Part of a small language model's weights: a variant of Muon for these matrices, 4328 steps.
Each number is 500 + 40 x the weight over its row's rms, rounded and kept within 0 to 999. Layers, rows and columns count from 0. Numbers have three digits each. The size before them is the row's rms in percent of the matrix's.

# layer 2 MLP up, 256x96, rms 0.173, rows 11-104, columns 0-47
098:486468555473429463441495467500548526530496532411615502531458531512485479481461518517468520433523557445482530559509501535469520452574493473586487
111:487525516470523525485563471518502529511512579493475548485553526509591518457491511532486549534548506471532511506534498533513475504467582534448544
091:511415485509461427540490543477518516480412525573519501573580470439504516532529519451496533451458550473518549531473523494569475503579548486531446
093:448493451468477485542463421509438486467516529432473513457502564414526561480526453388524467500506504460509484581479495489462499509484524504428498
103:490550511580510520498506469487502541477484586496509528543481539591514478409460575484501543541497502494533498440465483520486554526470499483426515
101:493501465605588521586477511487520465513465516514580466507468495525443473477498507536475534529534472516467504497379474438458507540547476550507483
097:509520474458579507500518486484507471516523462510500511528470530553554497470454448513552511453481590523506532467496507520421561506527552439427584
106:499511506435487465476464528509515517480485443595484445559550469533515492507474410453482493464511565447497462512483511536454463467555558524510475
095:474510500514486499507426531500466494481570461564503489498508563540449505497447461507472433539513526485467476533574481481509496503534511497464494
095:434515512429522555485537494456539507444448526449550461504452541526486433598487495464469523488449485507522537502544516490491511443507501534599488
099:437500440437441463481461530450461561465531485489480500482454538495504500507444494544533479413477551475475439466497583491432503535563446502465567
105:553502515485516498566449514458576468537507448518478460487489584484551514464454437457467536503489570568524511536527507542535497532581538543554590
100:552443567453560478492568546489516434488482502566500492492467495528475526529455457493535546510460463476557509506560490490510492515480509464429514
098:549483572556523503499424523498474550534511516527545461522465486533513553485512574491541541476544509500506542545495438524450469558522539447430533
111:519614496458499584521491451463471506479513400522482581486474473439550556481501521516496523549543462524539533512511486464562447498459502490538417
100:562483493457511531512570474507514461478495524483443500469491492494527498444515552528524516508562438501558448520472513533495511493498467553481490
102:497493479456553479532478463578524468469466533474501481525570513448520458494497421535521532566525480537566510536442412446501471439539518506558504
105:464453519514530501483473500497490568555510506516531413492532469501547510488550558557566508537497470478495482541442526536531465518563519606557546
104:542471493574436469553512511541525495536578441499476511524428561460444494414442537543460510430471523542506474485497481501473520497502449572510469
096:453522494421541474507507467477441532558476462498486477471483511392416522538468404586550542537511473491533482541459403485517505519488495545555470
095:429477536526457527521449490484471586488469475503443483500493540487498431436502502517467465541501495497584502531513512430515496520519454447509476
105:516415510600494546513449539494517491464462519446492444548525492495546470512549419491510512519512512507451469438538505475498514556526491453454575
096:414497493469559451537464527483576564452428477507506552523556461480505482506456502514541492539515569528487454515430563512526451531445492515559394
103:532447528488446492588442519459475514443548556506468505493574540475474529417439528478429465577440495495457505510536488510562573528452582426528493
109:604492425498481452474485460509441518481557485562476543494501435514525556473587480453514499434508536445495488446525471444479432516496524509440541
093:497445552510450503467514413546445468537484448534504531521465599516471514481542525544573518416471462508470510570440526426499479546505442486514502
098:452490472479491528512492496542478505464472442439395577505490498520440429490461494518594537528486484431505481520514444484554521480545479505532553
094:548541496537488538596543569557571530501517541528470502495473557530516522497503549515474498490477543546475551459469546452489490456520490480410535
087:508475528504439485494498554519546541552532546483529433505510528456529493559395474530491521484437500395528464513531545476522535519511524519502554
112:435503551420527478501511497480574527563502461548498498449478453495548561552466497544459537495470499519422469472516417513565525487488540525488463
092:563438500479463470475508572507466478492549467523474491501407459544486410427494516552490538490452501473572502483479517548516501538520519470415488
102:571547476497432488429455501504516442531509554447464455466484509501547496554477533456537559507478477484469485546434526513493450525599478498499513
095:425498537462544489491540574538505544493512559458550529530551514498497487483481519465530508447556491514431477518500488560513540568505435477573479
107:541483554509521421489445434515537470501471486537524486597510484501569499533480498500496547528494483542502563538468590494507503494522530492446504
101:502588399485469470453475523479435522525591501542504494524541493512556511531468516462462440463440545492539510489502545469532517415506546533488471
095:485491482427543512475453455511507511437493461516505555506464560551536528511537453482508488485469495493455475532522571405493530528444492518472460
102:502537511561480562477541437517510512511428519433482498526469483488500505447504456562556510517470557551568467426568467487534535576513508470477527
102:492471480562453504525473462504503471476562584529555461574497521523482499489529517522471486591474489461593536483438502434548495458571480516540538
103:448453490496557502427494550534484513555476498510484481477487466526467482482496432534530512526550573434514470477587487416464468521481540535516477
099:557446533471473542492465598456492416544496438487465507540436517514523516510450538454466511473543480499469541558514542464548521429582529539488543
098:464498471526467529480535520465604531543455461482489417523568436472528494525472452539487516506472469504473477554528459492512484472580539464465492
090:482400499522530460524482471426571466434568532519519570533538479471498500571507489507517513498559465501465460551497529538475485496456499438459398
094:496488463455523550543534548520501443491545493595498541512498480549509522475532463509416439478475543517488509520468522508506491553514540510541523
096:476489524467571498524489576400490547531441464523511359450478495495471478475533524488486513507468463486468534485502533515460540494478552425540484
095:467472539535474507534512507515481492482458446459530516498516445540454513532488577558469491444470523542576510516494525440571484547496482491490576
099:485524458585510483423551512460545513519511497507543543451516552497461499481484521530495450511468504488492535575536519436489495507506545513484475
094:503516531598500487509557495418424575402493480504499435519493476475537579470545521486471472484560450492541501489435555484549520580541491455464457
098:532511532503496493490504500485459519504472584549522450507454484451456515467462532498497551570579467455463506477541534575526510454564533535584494
096:405452508576487521491463506455482475540471471508495467532496531524536476516474524482494511474502495535419446471504490510540565480495470484481498
107:529520487531517469533543524408534526461538435542459462542506446462516466582526535516500507513482490472475566530455541520446438541480426433446498
099:457518514493464500580433548577497550468503475518491504455573563529498541494527457461493511552526486548491527485496545516549418505467452480501523
104:423508561475526471567411519459467506445525448486454466495509564466435492534503483507519470589488433575471559510494479542497443460441574470490496
097:486463542537490482525372537445488545518571436498528523585501516550477516477525557527539486500438517465561518483470466445447536425473471449487474
101:547530477489470541484481523471576513493518536496490515486488495618477523513468515485489537539459498443485499508519492570474453453481537460501631
095:478443547508434498478530449529508460480455508422493539550540524497474501494483504546480478527544514470432447514471477524548581441497530558499522
096:582516474506575467507536494468501475454507522496476512597522432475563494529575528456431380491528533570513470528443523575555469463551597531466478
108:560434511498495429512504475459581488404490464518381464529472512504463547454528530550490515542475498511598481495540505427522491437489537525459495
105:477518450495538561440532509547469461571541488466581505487476501544542487541527453446451540502492478561391544517508515481494504485499474532499450
102:488447453493477444553482541516540540412580551507475503451511544537450527422488515498490477523477511474439542479494481460499535544468588524519501
104:520509522579531488422595528506477479467500558509449412531471488500531469513387501537440512487496533506481525497469569544502501488462557448511431
098:490522509465507544526518509514508412535504504463513498539456442494487507478446546588541525476546484550424495451502474519529476503474463496558467
103:576526534485498574465492529458507513501537509429541484516463513531467476470474569500547498482521503621463486558566488550575487533507463549485464
104:412478460517499547508542493476488510567511510523513431505525410529529467501456422498520510485478545543388446455524466518530488486519401479526470
095:403517565543496495482468502492454580468497522555548477534502489513521514545531513528441484488503499580504579486487472423516474462529441530564548
105:477485469518553477473557478467540441464537430497442544516586488493448554477504478485514472484512516481562484487444486511475457493504517538454520
096:533538498549495490480512480466457553514459491502489497511592572566467492408484544517485451485481459534532534555498524480501511446452490554509526
106:521513589526468511475465489535505560528448481451482494533483483445435462542505582532496483486479547478460496502492492539491456519454506474488557
102:504530598464538513479529505538507448514499511445501504506570479537432481522485543477530492541464527454531490502538476495563430443452502494537538
096:521497473500495529554527414542486581539518486509461438514519479515495456484504508474488524458542520534559504578588499498484481552564480519531505
108:534480542561553515518523485517452494554422535491488457469508513472555573537461458463536459473480461524517449483533505530417514506559410517460521
105:491551451476493554538510457449516452456591493467582506460484491505550507441546488544467437570507506510493539451532528504496550522497530437507521
096:543519495576472543574505532461543576494488469519519485515448499525531531558486517583521466508532544553583486546501484496560498493504487509556497
102:480549485544533483433591457461491526481534538447431415473491462462516453481530513503529509484494465435472487435578502485529570527472469478543544
103:465489467450565533526516516544507543445478504444488430507519540462483512501498474464597442515504556454523454506466518537547449500502486482606510
110:505525457475449542576526481597570515491431448479477493469567554521530499473487524499539466511536508513496561465532497496455479528473503481522451
098:464471443462513528511576508454456550471538500486457496498553435539517504504506482598506476496491525535501481453455511510489531472486442510456490
102:475538452541493508490501503521506400474432513515578488468526514479454473446488442509536491485494467444515518589500459516449461539447461438496471
097:490506543471545447474575478482545504483489470489479566424539566464526497438519519541538594420517554522476497533504416593468454594501535459543492
085:585513505554596519495563462545480528453539527411573542561504513501510513534508498523539542402482506481491485555483504509472571492490435570544528
106:520585437501563550470522467462495464475484533444425455542470449495427529541484493506593522491475496565515497534535505461513472422517510562519564
111:482559468500513404542530457539518500485451461473481477488459468458528443489497474418489557469564400464574457496501493432548444497474547425437478
093:489548503537507546437459575503446502548472456471552450527575492527471527474451495574531423538514476556495388558491480523463523494538455537558462
097:510482629511508498529522607491482462465514533529488439509507508486497512523508542477467501523512502539512534487476462570477465456570509454514586
095:570496527514493501467488508544493476561521504588567499574502552479493469570469511500470490500567481435535422487516460552509512499510507473513423
108:519442433510439481440515448549518489503516482467470509570521480611571517537406500499562501472462499523486432451525527522600524507505500552525515
102:522527545557448525395473443550483481563554497534430491543488562523538513536476511454519515513440537510475512612518545491525436466501449501536518
095:560517472546512512526443503582525469482548513526503604616517481544472524486513483511557482515526514451563518488437472511508463487542434512522497
102:526480477424496468458471456471621429498550425532563422457564510441510441531566452529510524420504453503559566427494522496522548510422501509506523
103:522498438407470528483491508467477519542485473523528499495537526518586460492538533494459507486507504504578523577538461462540473538480484542510471
095:533512532492541433479507528462510453406468537498507521421523450565574517479591449497491401550514492440553464516484532507497458514501526504518504
103:492515518522490493532524540558539421528502465480533483422438465456520476458435488533424486490481495625467466496525507518470460516435466561515474
094:371512527520461516491479534474540419558428492517490480520572526467484431517453487516503432570506490497439554465474476460455576569538439518505522
100:517479436513490485507449475508507467482427529483510465456512567505441524463494485554603512539497583467465493539522519540536558510513520490543518
094:488559497462471502469434493508497504511425555464441587484458506550457495517490439512532474496528513563470430505477500471507537477511538505556554
# layer 2 MLP down (transposed), 256x96, rms 0.196, rows 11-104, columns 0-47
096:461481509546576543555495504444466443512421465514446520471513478472447539491512457547514534500507509543542503470533514523496513509453461554456537
110:471474540533471521522450571495493450472489461578554472505471453519428471568508488511526475487476536480459469525488503499513522518467480492526429
096:498497462484514567452514505461389432597560513489586510520398503451518551498491518567443476523532492617498497461497498442458494463502499492490551
098:562491466536498483474509565529496503537466472512454545472491491569467497467505497532513465481464510487520475533495532571518616411488470481565506
102:495506499456506444502482549510471475468480419546499493412535415403498456573504442509468434487504519479451501529551508517531463480507501499513449
099:429495533446460565425549556605515570570471497484463581512521528529516517519508523457441456418471562521497459501560513543516504516505472529519450
093:457516483527514434486492426534475532556480492476507522503495518450522508563560544474533460529513570491522509508519555495482631532574429459581476
099:519497531535515523517486495516507449574494551436516571459449515522490514528545543551510501477496450574454502472511475499452525548479453433446513
092:565545455455483511485557444500508523544472526450571549528477426504527519522530515513537566486475484490545544477464503505496495498531479479490525
101:493525489500484426481432501515428519543533486542510590505511507579531551503486453427547449492479518505484464510507491458479442518444562442458527
097:469487523570543487577518520520517484509470570521480564528535503509508470536549537419435468586500454509508571544515387553526540503478497496523531
100:532508523592498464509523416491501470476555490481495460524612469514501487471494550464536508474531542513556497510447484498558502497489512485488475
095:436522426574440492501439416565493559551555475447479511468525518466558440499489506510472495512491583494506492497442518494475516519519516487618440
102:517487472446541457518524501511556458483493471458550518447586573427512446509504480506500475572454488474513445482476502461539487451478560601530511
103:467425517483517440480546482547571454574469513504510496442543591570482520468528454473476451506445527552457499509474476513438532597531504504548535
099:460520502563476514518449462481477494455518459460543460491500535531453472555453496485502516446517583418439561487563534463526491455519501475479502
096:457553477499451588455530525467459540505539510530463504441453473584461536480509540492478487425517492523502464469536576526498548551500509460454500
111:524530525475478524577548489502488529505506504478513556596499541440495505531537456441456451514534557510484497467470508446511543536467481465442404
100:567545465495487536566521418506481519552431494537455505572485503517461478515517551456464447541540569512568465522585444466550521557528484486560486
092:539469497541462571549508507438556476446481511499510564508548514587551516396530534436456498457517472477455505432491526501502476478531532442485533
100:462506475509527490492552505507476391538490535467531456535529548476514574567524493478506474457517521522476469472444499556472460472497521523508501
107:464464496444540500509454500506545443492477494468576494446492537503458525491498504501479482544454419552532552531530475505476495536469513481435508
092:602469503492473507485525512438390427506583491519442473456517505520549532538561479495453463440522490483528516547552450488533523506541497481491572
103:517580529501553474539461499410498441453474520500406453481524493495563504475449548450521494602528544548562440544509489469509470483471504538506466
106:459500529469486564533496529498592452578451470421481460542509519490487451489449547541481550581504454557472482566561517516465520495493516468516460
101:571559453482507507567499527484500471466536480489487486498558473413494461487471453507441474567534521423462431441514506607491554521494485491526517
090:576559529478509447514500494499488549560531568523580465525540499479531539527531513480444426456477529530553504472494521569433482519477510509514436
098:527527492539550484525513568508513436508481498496511515468502511475532503475442543462533499608471504470568484507577559457465500495487595436520449
093:508516535491501535495511466539483557434449470526539497455482459566440492504542471525491428554498546474490563442499486495494496471485482440427542
093:479587469599482511438514455502511527535431490512452540546472485552460459518517511475535514515496401471515493553535516475463552512525524453454486
104:446512572507479499528502416528573533520443467526474524470496468447494525511552595543491526514506461489418556511460440425440552476498500499524551
108:465471503537506506488503538526517594496524544483531509437565546517499622470554538547536479439494503413534544482477515433563495501487503460502597
101:493465496528493513503536457499521439543529452463521455424425551465549518484512475481467509500431500518550573453534491448479531463474523496436463
105:460514473469520505528470483470468480490566528494466492488585470532404484501508489555445517493490456476509505519485408472500459568538477520460556
101:508419576518545562549514450527558471517435508528504513489511543497474555475495467527490590543562467523423483566514493524463502548523473503502506
097:497541498545429508500528555466483508519503492444509426489520450490499512486502544507470586505519526502518508550460485577459519471511446442529534
097:527451477456492457525527474498510506481565550552514559499495527479474544512531535429421390496541443418452501543523470463474505441523514512494543
102:519463490437495518556486534488491477498535504487520540498467468578456516524502473466499571509435516453567498412543516600457528500553580459454604
103:513554434468439506556478524498528481446530472519509500526463536435560485495451525527527493502499422479503463533460512478485497488428449506476473
098:478555437517525475503542451524471577454501526569525508475547491528475480461503526579518544528437524446492437440514418610483510531470483462520478
105:570495539530478432529500488563452485455555582519556575501475517493471451488496586558549529491467554488514560548404589496529500492460493545508513
095:510540454495477483475513487558476569562441400550541502530511514538473508459488450432488457519453462473507505462543480562496520444516442544487492
099:501531491586484479474480477494486551507500494412488434456538387396473457545447423507547488472463447560530469539491512475531497511522511519546506
100:446442515572445457530575442592503507385502563512499534498496492495524521585542473519424551481532530512503429489480514480504518460532418471447496
098:501549528519470504452534495495562478527564516530490509538453473454536487505520417467508494520477523536423535428469507489420502485542489482493489
106:480448536436478510572394460518484465450494469555469454540469457509550527450521478492528500472521532520450503422442476527540450507484539546540508
097:500478502457474509518437532408493475572545473524449543522557478541490476448476462559486493497521497476468434494470446529475439489559525484543519
097:502487475476504522532565532510521494540505530534522466498467425546456422496556534540501528494500479512496499495488491463541437463505496524520561
093:608511568492523490489521462563491446452510559470538585464499480445435530538494508549472504514453489470573503554485483523421482566496478507480532
102:487521480423440557538489524547519502589479521525448531448501520566474467453468542521426461538499461533525474437519488487527563466510490549479552
102:482537482495539521524514586524511484537547473482397468514459544560502517536549474500455474545509457572603462579524544495495464543469549427499505
106:494530479516448492480565556548544450543512494508554494509483416503509471498525538503503535443513564493574513471435464474463491550552467586587506
101:488475519476465456512626433516450510451491457493522462443534457466527546504499484477451453507532486539445503501467499525506475621541535565461494
092:443501544487543487547477469564468476546482562495519455501470500440520448494518478514555448483528516537491489470458537516485525557549459535477376
095:520534444507464538512516543451566530443537466535466569535516508543438544435512497476494452609431485480472515461492488423555389485480545512455547
100:413418488543470539530457542533457538517495462501496491443518584538494571482465447517471606501482482516484493508548551472518488445524432526531477
099:510518456516515524540466469492433509537544451476601546495540471497537531540454515427420449460484490504450506494400467534484539526562459481489558
098:507465529521412413547477479485548548505467537552419454532489536498441571454464538566575496516509472459576440505480517538464520546532503430511557
098:494472533495567439501508469488492465593438517557568479459450480452552476536510461455451505453499462522453496499495530606476471502526423505522468
096:440490425448430488573436478491487522568500467461501555472498522481484510520520507438555461412551502466538525569533472524483471542567463518540533
089:450484523524506458498496609430435556472473494542522515439526497524511505528569426422479467494504491511562468564506489458434440526477536444504530
095:423488524468497413528466533526503549513432433453458470496520499489477520493440473528519433552502530432521545441469500473464493521518512487526643
101:555471507459498431476488520532522476507577520533548597466485560461466577537525524474450471518449492451613521517516557496464508557496561558474410
093:561497513519506477459505471456475474554523450434490574466516506482553519482482443489518513486486515481445450437543575526447551511468533530474413
104:508539526447530509517436475495558506571436527439526459526508547560525486439502464516455523531511442453499497434466569526545551559395536373520503
101:446531443430452524561484512552515442467559528541471506525457439463513515581534461557531558510525541473462458429493481510468474570581500445448501
104:503464396510519446527569547451493485461584520510468493503558496517521559493502398485471511489522438512525528463486473455490536453538524512555460
102:503475452498400421496536515482495544493530513559487435476435540466529560469526414504486505417486456521519560526485534551479501548493565473497440
093:476491509444450485488516496409545464448439499477506507466487505506478520482551532495460558533474491541470427476445445488532487503538570537554513
105:423500473466519452450501516494513550505562433486451498494436516497408454425493500524507532488577560580426565545437520475479487481509469537502514
101:481456571535519441440482522499465605492393544494494473541527503535438472539505522480502551361498513490475461541479490514511478509538447543484521
102:493557573459461531454507510542440420438467479502477475465550506458521503492459490515478564551499467417496488492440570554432564555486558456466491
100:510568525453452498482501457491446568481433482503509498482549466514507384545488515539528423453454579512491573525433474522557412495577488524501434
106:512520481533432531449499510506469484542473518505517555486496493532558466477480544498462496469501423547484540484502511450432557457506509539405497
106:470466507546480494573512504521544518495505519572502476557499595483523520538545562441448500471488509511479526516437554526581539594446529484614509
091:457456445628455483481472477592433469481456542483553467532549522449512422458422522462422514482501528494510479503546524510497445510533540478528364
101:536452475467509472489530514446539600477502514517511501473494459444527597491531492480578460447544507600575495517464537504498526452482488516529508
099:467483502522464529538460529497552513474490519528477467533497495536504515470508489504553477545548396502540477417538503412533552438449405569474499
099:481532507473413558475506492475567439513435503536456454504530484534460569449458486471421476572525508533484494548507496521562436406462593495461459
110:552489496514502481545549525458488477551478468365497519442499479440527496434491516538532490534511471456481474518493463512488571520426478530523451
107:468510548467519512503524487491562494515477475549495487490453483470406471550543533507536507531519441474561453604526473529451452488462508498484429
089:473478466503443452525564514531543589444524453503505525451467497568468516538571447501516510467482489397547499507493480489572399529497498464431548
097:420566437458524517453430524502533511489513519516512565503510514455508455551482427521500567525503443491491519504490542440489499456455520507459405
098:477540471448490439542498535531527556437449529508532517466487496478485500524557496426534515491507416480494532474442461483430477477480396521554606
108:463560544538504530469485552465457497501504523552547472431466537453503509462532486502455451507550580513507525489430497470375489501512489471520540
102:502476434464470491605527542451487549482444533407521516484441483501424507546522503544508498465563451453508511408533531489445556510496474502487461
101:445521590452479580511530515553585505520473536536572461510470465480447494535493516452546545480530465504438473438565434515495549600553477555486507
098:453547503536548512529552488475439565468501484527495477497465496536520526466502500561474511633540553440458457493459490502439458524556505467490478
099:455465539590499535509442481474480481480542518506524464561506481483479515514429471477508492508448504471429508430484561525423611555504517488487461
099:523435458467515552493506486502503583535422469468472439540437436426418504519496525525474520429528539502509575459540445479522500519546514478489562
100:482539439509545499476536503450450555513472521504490595510547475528503473591558511470537510555508526438535531545466566506466601530534440477483455
092:560473528474538481454461475437449520464540536525499527473481446482423546464517498521575575473513463420563556393526589421574504522489516485535459
101:384515532446515497465498489477445552493583513466441530523453477500560525537458522437479566465505450512509477506456467524425493476542463533490502
098:494473509519528493538577533502488519449579495463569456473505505411508474531494554539483507500460466448561503498558567480497522517447513499465502
# layer 2 MLP gate, 256x96, rms 0.171, rows 12-105, columns 0-47
112:573504500520483494435536505542469505519533524515426411544533496503504501524455529504575509486512460496565486496494508555529430526514502552469576
098:496519477470494422545539554515551546410424466497419564490592494519517500497533504471517443460488508406504484528507514581527468529548503541546411
098:564534514539472535458546537507545545538495444559513505505509436616425445463447507520574483502518491452482510509574523537505570437492497506558503
084:504521558511532452536471527529416536482469496575467500501494432481525412515474508493449556509449477450460540534508528480475515574508508504456542
104:511500425480479434486512484530431463470469532518491511573511502463500507483503477524489486520509521489519511518530570494630463505509479529550607
098:491477511534435509497492520476495509532483534462500488501525493457495487532544534476474476537504434480492513527473492526585450507496437567596425
090:472488449505474492479515549454435566471539535552496487521492439531520471432492509571444551573477517491507526510445489484512513480575485542536482
091:528515515488536416474478449519519509454520475561509434568447515544481523551488568605483500502507413493520449453498555528564510476516540492510505
100:584518527537502423490437489504487521541551504526504531496501476549522584439496444464554503499498542513474430546504486491460444560445563441460547
100:483477489553553518535574496512528474515457565548518512555526496543548480504561512418476494581479438514523584554484383544557512485446538516523483
099:510516501514483511470533545540455491432460507517525574571531394595532475449534496559528444557525501506445469514513552494516468527527529410533446
107:484553507534477510496534520583470481512489462472497489526546486415557490480513497452422542492526514468448485522469505538560530550519508506556545
103:515511543523455513500471543418424502510526527496501400562426501480479591449466533578510489513539534513504499516513460531482493562554475399505448
103:523421519487489441467493505540542521527484580461476493431536506543445494486506440492558408560467521550489504528522523513474546596507523528524557
105:492513548481515488492516519486507484408568531512558495591532594431451425564442484497468537498508478463495489484502494510481596485515567480488502
098:495518528557443447506518459506513504531529510403530546431454518499490454468501538558526439533447540529415465498445508516517495549540545480508454
103:464532491521497512442457494526561444481439472565480472389481495512454497449502513572514559434460445507507474516503446520494472488524558441538557
107:422538530522545476551540480503490505562404512486453505452489513458591504560496474439497489505511468444484518548454518501507468514516543555561469
095:486536455460482479452519505547441543543482570531465489496451504455555470546504444502479502485474499496480537485555492453469492439505452578548543
100:487514501466528498509436531484537444550480507466521487504576492524521443526425486529470510476524488527513492517489528521542630481465571479553494
101:546570545488495504477479453515491512528527524490441564460457490484581470507471471452547550512509495523546506542454468506439482443430586483543542
091:557513503456473537467520539487470527496538528546505500449501451540513515507495485527437491472477560487520498572503490471485538539540428502514549
096:474492481553450535499564515502475524580485512469583559521463500454554460511482501465522445528581488453527457481509494488441535543484527504509502
086:506480510531515481509471575466440621432511486572529552486494552481482487573540542491463446434513517452443507497440566463598481487488538452486509
098:566516516500471495616513534502554432520547480494562494475580473428498470448522479500444528530527526491491462478459516551476533475548482481561518
085:467499485487528528524503487521478457523450505548502492544515545540465442562491466566538514470442511475613537486406494578480453542518471540534508
102:471542464505564461398472501499491491466561545452517456489490544519437524486486422523532429424485486521529484470481472553511475549517520504468546
094:523459501521462458502542525541512501559547526523463433532517542454541486533388506536553517447446472433516418565537540519489510498483504533545532
104:463510506472472431531526565550478463566551509567513540531483530497456525488536533438483504504475474451562448557416457481498501511503481495454506
102:578463467518463505516454569487457448482562532532544503543441543546467483453473425480520504456470526514559446449541552569535467521510505472485462
096:545521551536496562475527470534453483491464493383446487473484459536460462532472553423515458492511495451445455533484574512478466493548526535469445
099:558481464540460535492478467476522484524538481468430480460394505473507499489519481504425528543422493503565563460532498431504465485504571533427518
107:525632447539493545469463461396450517507461461417468480541559460524503507573479528531473481478506482535530495434474503489469502514532498505503569
099:454466516508500485531572485468563503541512456510518447488561517450457444466541465500497580471447449514516490465482403451549514441562489432513439
090:531541485441541505509529586491437518447518505482494462446508451487470490482461546568460557505489515476518470521454406527468509498501443524498500
113:458525486493491575540543479445540510528452469499571460491529451503427455504454545540475535523473455487520581494408576471520469492478466484495466
102:434575508504444463518420497490489507572451443505535495517429502569510510507490483531575431531588467449450478459510517505529494504518506518527484
101:504452527581502498461534531555498524558500495530468527506477464527431539399532473488497535505528555501533545481561507428517479502524547507539497
106:553485509438503514464497512438500572499517481551558463499484487585508455445543538538473518511390460518587494529452493470510482506455482493439471
107:437589443455496550466545497482535542537469431469426438492503438503463521530475466511459539463485444544467444513525394548446504477519502464515465
097:541530495491512470546495471545490519559464397509564461496478523520516479466498511482505446495480475456548500460566466460450447527462509513444470
107:514484467408499473526547532520496434418531514616547488529447583578502507456551502506434511524455542505504492512498549529523497514484535481510488
098:539508471463559598488478561493564504558475446509510466483443476512566522471522596475533525538457482479483561455491492517520529563495572493535495
098:462440508507489482573465541536418549470456442554534510463542509531503472506487567530438494484511458515528511508470473476564431427515491505474513
106:383507551567460518504450580464556501523566470508507480483463524525492525489593515514476523499460545494470468486433474450478474478474447499536443
095:496502521486466428478508547499451485436552454517506474525516515437543575494554469543493534470527509466492556516512475534637574537520541469471491
086:529497560489559501471441500444440552491471525500511516511453520394453553422429488478543468531592486478487501491534482593492500521522505550528454
088:579495538537482490462498452541532488442533518451527455467489457455486573518506497613462519513518511520564476533484502530456505531544512474510487
107:454507497517545439457536543470506569475483405556468419563479442500460527569539560533524474528476533472505442572490532499464426523511459479529474
106:529468529432535399482425481531527490461551544510543533527507475438481496549479628455526506476483462454463476402472547490525521480512526527522502
107:478478547492522482551381489414397536446538480474455510531499547486513526525507482477529516518492451505462470555541551544462453497459538434444489
096:503494517542504456499384547463522524543521481532539491559489516497484504482489543535563574501487505440577534480473505461495510394468458443566529
091:466505475460415511486500480463555506460479468519579457534513443490461497531512485564450560475487512481474522544498523471568487527552491522511522
095:500472498481398489532520478528447461524447502442494511513543461491520540471489473496510511535563514529521486553513502511536611447562553521482499
098:474522489525475516537449503542496476509520509480562496502494512464532462519486514509537539476453540446531527475515465487493448572512502435522420
100:476463494465475488485485480487519480495454499533480507488429473486446460500502446580561540552532557482597523534582523440480514516521568521555477
090:500466451496500460488541464524470479559475491562499461538494510496490477515466559544455517508459489535489565455552418535511613455526571478521543
102:497513476463479562532537549583421543396480496594506493596538548577538490479511509507520475514472523470506481462546521485439502546547488507487523
102:469522497479446503487517411444470498526498396485519561489465457505444506503511463543553462517548445567500424480562464459435527476479425510549526
096:544531459451530496474498450481504469527525507471456461520512538537468541567501566533570501549468409539541483443449474549577470465534524488396480
100:427478546531433464529471596540556473539492461556499451501511517460509529491511499468520530489485480550446493527549431504451493505523528503561538
106:473475465517531573508488474523495537554577516530468524507504585519500560478476434530468478468532491510523506495566468548517603450512545574526471
088:471490406506511495546504500541565474472532538521481482479450540528502463501491500529432483484506441515467471605500440533554474523529463447522571
094:512461488472513477594510509500563481572473546509519436463487537544581469436458499525465472518478478457510505430511505562469583453486560451528520
099:521573483456532463559459539545500489439492528499548502483548489412455522607591506517539486560520512528431516476487534530436478541539494478502554
094:469532564526557526491501536507514553551482425545475519528518449478496393482542485545465453465552545508455485477466491555498469569534438430516601
102:516454437517552456544460561423540542468490486551511506510522549496477452515625524495499482484546557529441496449501518500489436526549442514457578
096:539504434434560515515508504509447605519525455576513466536526473508450489543475493508526511453540495467475521547547492529509468517519486479484458
116:514538504510548521509526581497480541543567447479476424494507525506432443459467488502493474502489519540438545503471521484504528450549441457453518
095:460503497488473457556472498459455470522556455534534471466447520522554505460577501516496492516479442527484497503439511429497469561441504498471514
108:465449464531506520538422490467516589480469545499509502540451473513470477487538586521489431500470517560531531510622515439567446539485474516489523
101:479556466569551491431560475527480485484526505492480475458485489499531520449521496494516521526441437422502463446592471469537531583511482504499570
113:515477516499449538467478489457477467569490521545513502498476484479534505510480552552442490515493487447468526415553526466437499478493504540426544
103:437476513569517461457473506518477503520493521532474434573413578461513520554497446452476495428520455511467439531520551524560509509496498511483494
095:524509507526520557537454532494497518551517490464523550539557553416503503476540473422502530530507499521515429617496517499448496525547538482480490
090:525504432462553501509478498465527550471485468495502498453511508492517555478549472580531445549593454527516438576451568518462557470499434469460491
099:537511502518471461540393546514504493422520497512455457548538485494584419529388456513495526540478474515476503483476532501556539477468553518494510
097:449514504496442590508505482441495478477393520513460463490552475495439550442457483470446476601510555538480454493553488504527461450495573454448487
102:519478490507468459534569462547500473499474511508571561507503481551561435442469493513513450513512521477543528496484442553525575516486594530508419
093:500517450559489420529438461537471464463526504400512532490514560547533474544453390509491544504550449493520403468511500475507504482447542496501476
093:471533554506473495513506500472568498502563492555460472540476464617462452531444473542494505478466480445492490567472519519603468480487476505469520
100:563412489472477534554551444478535510521516456485453429500510417514497525502528549564513484400482567544522470538458490512456472573515441495523552
100:547514494542468514455491523509518486551545435538539503523532517496478533499430531554513499463534490460553466565508499567528519500481547430478414
106:448472536503419450561456494525541448548520472580458506469491456532452561470492559476480510496515488503499453558549478540510480481471503487455524
104:546446470491460530609536577460525569484429487444545513546480481487391458507502510539472574505574471465471519467547497456463495497470493504503448
097:448520434572436571542481445533512521489586541479496525565495473533567500484575490534449505506549441487532500466572527557557535476558379469502521
096:467484545466474468501490519485578492524543378472599463473514473444515482524574496528514492466551462570536550429528506505521569475444502521522513
098:491486496542563519518496515465502476469505429501494479473487539452477526540474505510505422580539482498529487429471518520480520507500542438515452
096:529515522463477404474447515503485412447577559536482539443541481578557533477603443487475460558506498493548440572499555533496497521503536508491475
111:444428523481476468484533505481510542538492614487518519577529496486514495459584499538504601483507469486470533529412416531560501476510468466515553
091:521546452546525502454457496443485539533548510452483551462534451447411483473515481498539495520548441499472491479412549420517423532504606507511510
102:451497563455552494503537496494454534469589523452466513543495489472488548521496588426448560444479463534473437488461461487406461432563465481419493
093:496455468538516477569609526477492497461530506505584458517446533434490481548508551528474478505492462445540479474524539442445497480513507504474539
104:521471477554517548533462519509513498506482422481519515498517478483556496473477471491546475545487515517533552572460472475492437497539468525538587